config.yaml
d_model: 160
n_head: 2
head_dim: 64
init_std_qkv: 0.0273
init_std_o: 0.00443
lr_mult_qkv: 0.7
decay_shape: "linear"
seq_len: 256
steps: 5131
dataset: "wikipedia_en"
Each number is 128 + 24 x the weight over its row's rms, rounded and kept within 0 to 255. Layers, rows and columns count from 0. Numbers have three digits each. The size before them is the row's rms in percent of the matrix's.

# layer 9 MLP down (transposed), 640x160, rms 0.252, rows 556-596, columns 0-79
100:122144093133132124119109197104143130115140108126103116109138133104089108133131140114139092136109135134091113107123116142167135081147139077113110150067132151118115120149103105136147167133120135130061079193136131088130111103172111121130137166
101:092110131077124170147165105162095171127146083159122164079126103105129105138118147124137161145122106133140148104099147121147140103123106128137105123122173170122134189143135153184108162114114129109106168170110142174118169179121141122143113111
110:155147117132092120111128175173140117158150162106154096133056159089116106128087151096146100139121134148133201117158182117172077142140142132126117112119114138118123155143172168133169091132129114145120128143118119102133152082119110125096095125
090:130134103080127129092116117179110148102125106090133138151133130109147156142123123115090127112133168158128139149126132097128139114120132171111114099121127152097092115169124142128146181137136106118121121170121146157127122084095090131168150130
098:112154140154154105134119155082136110151091165128120111111178133179156058120115118151153150126106158122124091164141115100129137163161079115128101143146127125134107131107165103138141175147135112078126105125128139098128113089071150138155137109
094:122109144139128100092134116088076096151130133119114110147165090105137121111143130155156133104145078120114079103111146100121124126141133126099170115114150135126128195125114163115131121099137125121171139134146139099109106121128111087206170125
099:129115148127107127111106097154168127166127099145092138161114114102143139136117122161117164109098128140146143104128165109147114132147143161096038130124123097137108100146093136090078111121135103166072157079165137078131146140088082126129139115
106:134112108173120134085146098137118148131122092130096128110085127110113107118109164144167120121089147155135100114142106150132160172125159086133097094120151116111147150133101101183171120129126072183099156114096131115127127166117122130108152095
107:101103171154087140130096140122133116105114132083142149120107134146131137127115112096150095096131114134148148150148154137120108141107100113142123145119136150128131172119162138126159114136122124103101121092108116109137101176099100124142147135
089:120110127148145063094118107150115089124150170132152141162126098104095098120146098149143144144134126102126157122148107186120120145117128149169144140100119130155140111135126180130112094130120111165164134128088110139116147112080146126138176130
108:132099117142100148124110105116153165172124129100116170166149066116105112130107133112127124102100087153124152133058108126110126141118130112134127145126139094103158155139114122151128142171130098091140127158090101132154130123135134073108150155
092:091141137131136118113129148133120157119131134144120121119086137161137083116108106122145130137200135090119165140140114140116090157142111092181112124103096092100190111153147143151110143091082165101143112112125148099114115154113177118101133141
101:170113168142122117100126159148134078111127146099140129128103137149114138141133146125135160095131136132176123084172101137115085154112119110122149114153140130110115121140143157158100099122115140131109100096130134130163127168138141063146127087
093:140108173131135110132142081144126181129107118132154116120173086145085157145118090124122161139134087111111117142120136116167168109127106147079167117126165105142118135110143121109117141112101136167143134101102138152158099119089144123086140098
107:181161136122139099131120156126094092146177078121140100120136118125145149124136142120143114094104147155139058126098112130097060161108131139148100184102137127108152131180130085089092129127136189154137144172121087147127163084124114125101112131
105:120119115117160110123109158142173126121102140111185186145125103123158138079113137140135137133108145162099145158120148124154127118165133102130118160084146142077110134134144134092132113147122129136113143163149119126137098122123102099097109160
105:152104130163126123133144063146134117141130152124141099172136115135125101159116108102145147171131106139116133115094119148110124138119120179175127139151122105149128108125126091088099131112103144145102054138116161067093128137117129107124125174
106:106114110112102145114145181132162107127135082111081113113117143095140060165118126124143129142176128113153139182125120105119069084155134143104136131059121114149141163135114127138121140138117066135112119146169129126113101108140135146128147138
106:107112146143160119102113143114110124149157104118138079148062120119144122061098176124150145121144152113097119161121105128173146131127110177114131100154142146108135103126126135138079137120158173137125111149090139122151116128114122132114128141
095:141132143151162110104150114130152144110123129135096180118141165124084094095120119100127111152136122102128115100149121097133139124124125140138129141131122077133110134133151131131138109134151071124137092100136145073085119143130144117151136104
097:150126129171168154154147089129122174122122135111133093141128138138095115127115171168150142112164153123045173150112144109145088132142107151090153124126145139129093101136160126164132137120125124156149057075131150114110125160120134094136133133
104:098110125134139106092133109142107157122140132141120169117156113116105144139101108127154144131100107140094103191101134140154159147152136117126043112147133134116167107152164139128149141155113149105145101126092107107092135108129148131159053125
110:148155105093130147120115159126126131165087123135155122128136125090106103106137137136110095129105183143103132116116124112093166175153092142150114123091122156116147141155112105143129103141151142113096128112160115144148127138110141078150102104
094:093138086116152127110121120121137149153114109114159072182127067109145131123137134156137116129122149122146120161128114122079089128140102161135170129133154107125152145110137180118185129180135111142116112115152099152171099103139116123143132134
107:157173119126107152081117115126151113148104124095166127148133118147148165124151111155116147127164143123182123121160127165099133154095126119111143163104142149130142159121139148133136108149124107103127124126127091106133129118115146150143097114
081:140082135138132125126140131138134104142137135135149218156094088122155172148133136137121129127135123142142171165164107101140132136116130125150140124086081128116115145097156161160137145104094187156118082098114153102113107148117120126095111128
101:105115139131136172123145146106109178110111110171119158113156175154137135090132130094140151130147131123161084105129145138102153117138104136116148150099124095171117157128199123131111082169121144100147133140120111111133105102105151127186154106
111:099124098087115170092141125116160108154139153192102145103110140138138095131116158111166133106096134122134111144182106133163150118119149159149124131132165120130127116122170112150123141159146159105125123125164139122150135148119130130135100163
110:135115143131096135103147107105084117164131119134183131099168104137130171135135097133182129136126126088116122138124171149113176106143135065154095133151140117137084179118127152142092151133125076185166148119127119142110106096086170100136114142
102:137128114116142168134122118133161144132154147134107134136116138150113171082087156063103107130116098134127169105148127124134152157095127167164165122132106106175142138096103136119110166101115139127142119141142135151141146160175133120138114150
101:132114133089161102101085102093099131136138123094120095144188112134125128155117158118103144141117168094148123142151133127095137122107092086113132139195137113120113153125162144127146114170141102074137135129136078136152098116131156164108128101
104:132130123112147116136148158147122110132090152132145175129112118150140096137119111169179127147114158165119142102129123143102085128126128175114123102119128121093140118166125087095097147146138102141141103131114153162092154103152153130125107120
106:086140080136107087192135102161138131165119092117156105105125175127102135103133128109140108092175099111128153179118117139097158103102127105147100117140134139112105117167107153137110128126136128156134097130143131150144090152098118147131108117
091:103144100145118153149158114136125071176113160142132131127110116127137082150133084154157119135103167103153115111119088112130136125070138120111147124139162133114138128138096122152119147134083130112138137149143123147155088160136106119120153149
112:164121129105123122094166146147163116130139173156113153140118117130119131133140097138112068103182116140138134137141104133134125131135107106159099148134100162118140173134098127145146124115117120141145107127106112168140103124069110118075167109
107:103141118129154143095146132086125155142145127120119119137125137123088142144120151152175084128116134185129133137107138153094126132118137126090157129165129124120146185128100122133146120178127118122136114134103131094141143187124091080172125139
092:112138155140128143126081153123133134135076135080134136097135106145127091161115150092106077161138080168139181119103118120160128116105132138150141119156132114102169131129144100132128127132125137123102122134112099089085147166124139114112129143
112:145155177116119177117129166112149105099130128149161133173118178121108127164128146168110195101156105112129141115152132116130118146123130156136141168094110159127125091139136158102125139157124129189122083129140159163139115152082122120157131115
099:139168149129149126139115098128088123123105121103110137113124140078123125155111105096109098129131140075126174082139131127124142139101135103145136117110134148146156118137116155136168143115123097104091119134133150117099171123131127165110161117
096:118114061139134194159140087143149101118165086124140141084125132144113139121124145173096096154089137114132081104117137134124115142104133147168120133097093116095108141114116091109144103084149141133126128173134101140175125120168131112105136126
097:130112104133131080144132183119122111154118097173095101121096145130139133106122115105134143146083151086085135152142124126140126153135141101106147120119123131138107138115160121142113160105100103147134153142118130109143140148103121103135147107
# layer 9 MLP up, 640x160, rms 0.253, rows 557-596, columns 0-79
098:131133114100154151122119122124142132131133165126096108127127139169078144082052133147080150137119083118111104119095114122117149134139101119112076077144116186159113122121095117137121160093134130114066153144107144095108137107159176096097114116
111:135191081095140090160163140147133083130135140124090107156121113065163104140147105154116138111063158149128120137149102103137090145157136155099101120146130164127132128128138120139113108125090134122101135120158128128136115155100150179116167128
095:109134144068137143117108132116107133163133153144130141116140084125117070149166138162154151160119123138091153111141134170144112110103119150124100171141171128130096113172126125137112152178082115135126155128122176156141123129155165140133149119
099:112138099138130166110119105144091128108148122112169134086096084097123134125146150165182093151161123079133110094128144173110119146118146126137167133124153120154135132088098135165110107131158178143128138135159162129154131104169113129121144130
096:098168147144120152178126102143127098131112104142124156103119131078141107144139090102178114112103108110094141131152095135153139198163150117151130166155095147138116130084137147180114132081134141138120143094108123139148140128132155096126158180
104:104181132091154112116093161143161127122116160160132184147127088121162132125161141129154143098113104122104149126151104080150133171161106133152140096128145092137087127119160140121127124100157123149114133134145121119152097114115125104168103119
101:123184136085128101125179095137138133148128157133105066117144135121153132146096143110093126131094156134091112128148127148124133120140101126095142163130083117125170166114152086138107173114163102104159126151112121150139111094137138142118141104
107:115147145075123099114137142201163151132103166125113092141126120136134104110105149152121192150150124129154127115103069122130088123111143142140085098117105192122116141167108122072138139140165175161124137146128129126151146141128154080099142121
104:117127142161139147108119132139161135171184180117108126108169145123149143114120129135117078125133133121121131139117141081130151121106155116110096079079143100152072132149155100144129124094106156098105146142140104151125103123136149140118105154
101:112180169108156101143089168165083102143140125107123118117105163134168133056117147121136154154129136137101130166167140141118135089167100096128083140163159125127128097155111118097108141146133092180135117143149168091136173087107128119159111081
101:100138140145109128129124150172121108138110093130130131133126153128175119106157127148110118093137109147127110162123137139091121138147116080091140102133114168123123163087102096130147083146106130126105142131110168143158106127099082152129105148
104:135159125102136141138126171157126146148125165147143137123162138110120137115148124119065167152154108095136096126116132118149144159080143099078117109134051137052166119141160094137170162126131110126170162133128101160133126124131122112103145138
095:145159116145139145124138199149153117094095110193158120133186154089121129119121097103131104154128116122134156133141136108131165146130136161121133124140102181147117145116121133149163108111124121113089109156141153110131140122141152167133135137
101:132101117151131123112139100121108126138147146104140161121112108158135088098155108141159140107106112135096148131090142140132107138141122147050093112116147151118112079111146148174153068145117121133159121155163159155142176170102130112136169111
102:134152129090123132105121136155136151140137118144081112158120137146162136143143107121099138106091167077099126102122125141143103106092145132119099115161093139118133104121081111109109120147179174119121116128139127160149150102144109105156176140
093:110141117131173163126108116141089158140147157121112133129170132122133103139140137139144133085150119135092112154135129104131072108121149111148129117080110142127124088161152122129123103121090130112126095152166169159111117135155126116122105083
105:152105130151159123097142077131125146138114175155183094135142131132188124149109145122111159138084125131146147139138164161131128143101115074136146147143112108114112124144124158100129103104149109148133123151144156160106109110150095148098111120
098:095159139158101136120131131160123130134156096057152125149139081114127127163116081130130137132120115144110127152142148118120131173139157145144171168119134137153103151139122110119101100131148149113141101107126175140113117117170152099120142101
103:105097125140154101110112097124152106135129139099105127157138128124139140128158106144114150150126144134161115125151151119125147125117138101158162115128146122186085176171162128142161161121142127125104117125151143143098138137090115134096139086
094:130149136111138137112167102152200143101118121139143165093132102144108083133135135149086149140106185114079141169128128129113137105119152129116141142141135118125131121117100150138125168109155149109103111108131128114093106099175125170129138141
097:147103106146167112097128117161069115128110131142116081160124129131077103140115089092124135122119102123120109152115114141129140129153135096118152186122141119129107098139162116117119142158118122159068126116101127114153153124121128130142160133
106:119113157163152117137118164107128171159100139088100096115180114154130145106087135172112161104137137123108099113146083140173110087115173118144157140107159155088127143116162138138143106161139129130119157134108116132129128098122122138118099126
098:152135148105108165141176126102146124098132123117137164105118147102123132164074130105149161118130124107123138105147122155107169114132134106153090142152129140101156094103129091151148128145166123089094170118122139076150129095114137149171148082
093:154176127106108096163143101108159135138118157112102112155149163133091122129110151140184150102088110136096118112124154143145150131185120116132114149096072094120120119102154130121177118122165142109141112157119126128143103110133114145155052182
085:169121065126147168179118111082110156136107122172123183112158156173141121124150099107114159157089154123103165098142111119115153114131164093151126154120162122144085132093089103110092105164123140140132127139094070134153119162104134138157117113
099:150172156144102141157103138097169130126102122128133098162169135142179116121134167134191169123099113109085108093127117138144102156084144091089127155113098120083125135079104162117147104149109108105129138116067152132130122125118146155148121157
108:126156128085125141113121064150130133113143133102173115084127126112084124152162142097092152118163156169150124147125144127107159124143107137131157132097074132149144169110185138145127157138099116090122157111118128173122081098135079104113165112
113:137162158095068140126093115132102149132166124119162117146099093099108124063088112140135122111114150095111128168117104119145170137072144134108131113113157121160119132133104094092143129138203115101147134134126122147105142124121114174093166127
099:142155137109113163091097071172104130146124114120131112103137160180151142139154108093136099145142139129123117116099098162141151149114158108080107093142179146137131123114162121101105153168129068167126113136095118153097131120137131107091132129
101:118105133095188145099107131121095152131095082138207121122143134133118113136161113148176091123111091086126110111144117123135135133164132130127112117137082137163125105096119117110177130129123109136105098089112158173100143135144108126124120143
113:109169154125152177184151172172096151137142138128154154172106098146109142144115133166130143127133102126116128124121123117149113139120139174103163146157105113127188124135139109122131113093127115079076069118139123089125134151152102128136116122
097:111136139119118114143125171124125146108115123143097148159136173132113110097155165075144096095154125116124159111146070135130151136164174111145163096138121140100164111082130110154066128098111138114116132134101138092095087117147201110145126131
086:135125141149119109115115167144123162121127117157124161117152160124124164123123152145084122148167096186141132146113165176123120127183099137180137131126114117106120111107146123117106128152169129113138146132166137148102134156101156154126117105
106:137100115122126200144127140161127105095123112140107119152151092120135171100098175112127117164124193109131130148146089146152125148116124111115100104165075151137102136142145087127194121080127134087084172130147160168100112113089112143116127139
102:150189133158163153125089108159153138147134164146130131151186104141103127137164120140082118145092147122124111108129122118154125100070123157115085131154114081129107124118117131109157134118132140147121148139100137127114101151116120130113175137
094:096125117179185095124151138140165111110116128133124160104116141165167125111130139115129113170151130140127137132132133141133141078092140130062125082155127167110124115152112132118117130118063126115128161117152139104107108093065139117129162158
102:151141144129171127144146150163118138120129106117133096151123128162101122123103142132105104134161122066145146137122101116173124144107103139112139157110157137140165076138114144101156117150101142145095107136128109114141106104110138208114149115
099:149157095148187181134142159107150170132107128075160123140140079146102063108099145135136094138131088114156127138132101129149135115160123140123137098137113136185106095114160121116113150138118129163133124150185104168132120132104127099148114133
094:134074090159097161126097119109141133144110158145111117163123146145162139140134120128143127172124129135128124147161153096119124130144160158135132120129125142138157104177117153059099121110156161172112160097093185147129106136133115114119133148
091:101162104083107133113153118162119138127131136074167185145159107117130138187136147164168133116140114168123104097106162139111125141129106139093129111142113126134144154113090102124165110096144150142119171120123145121117133129124051151132102096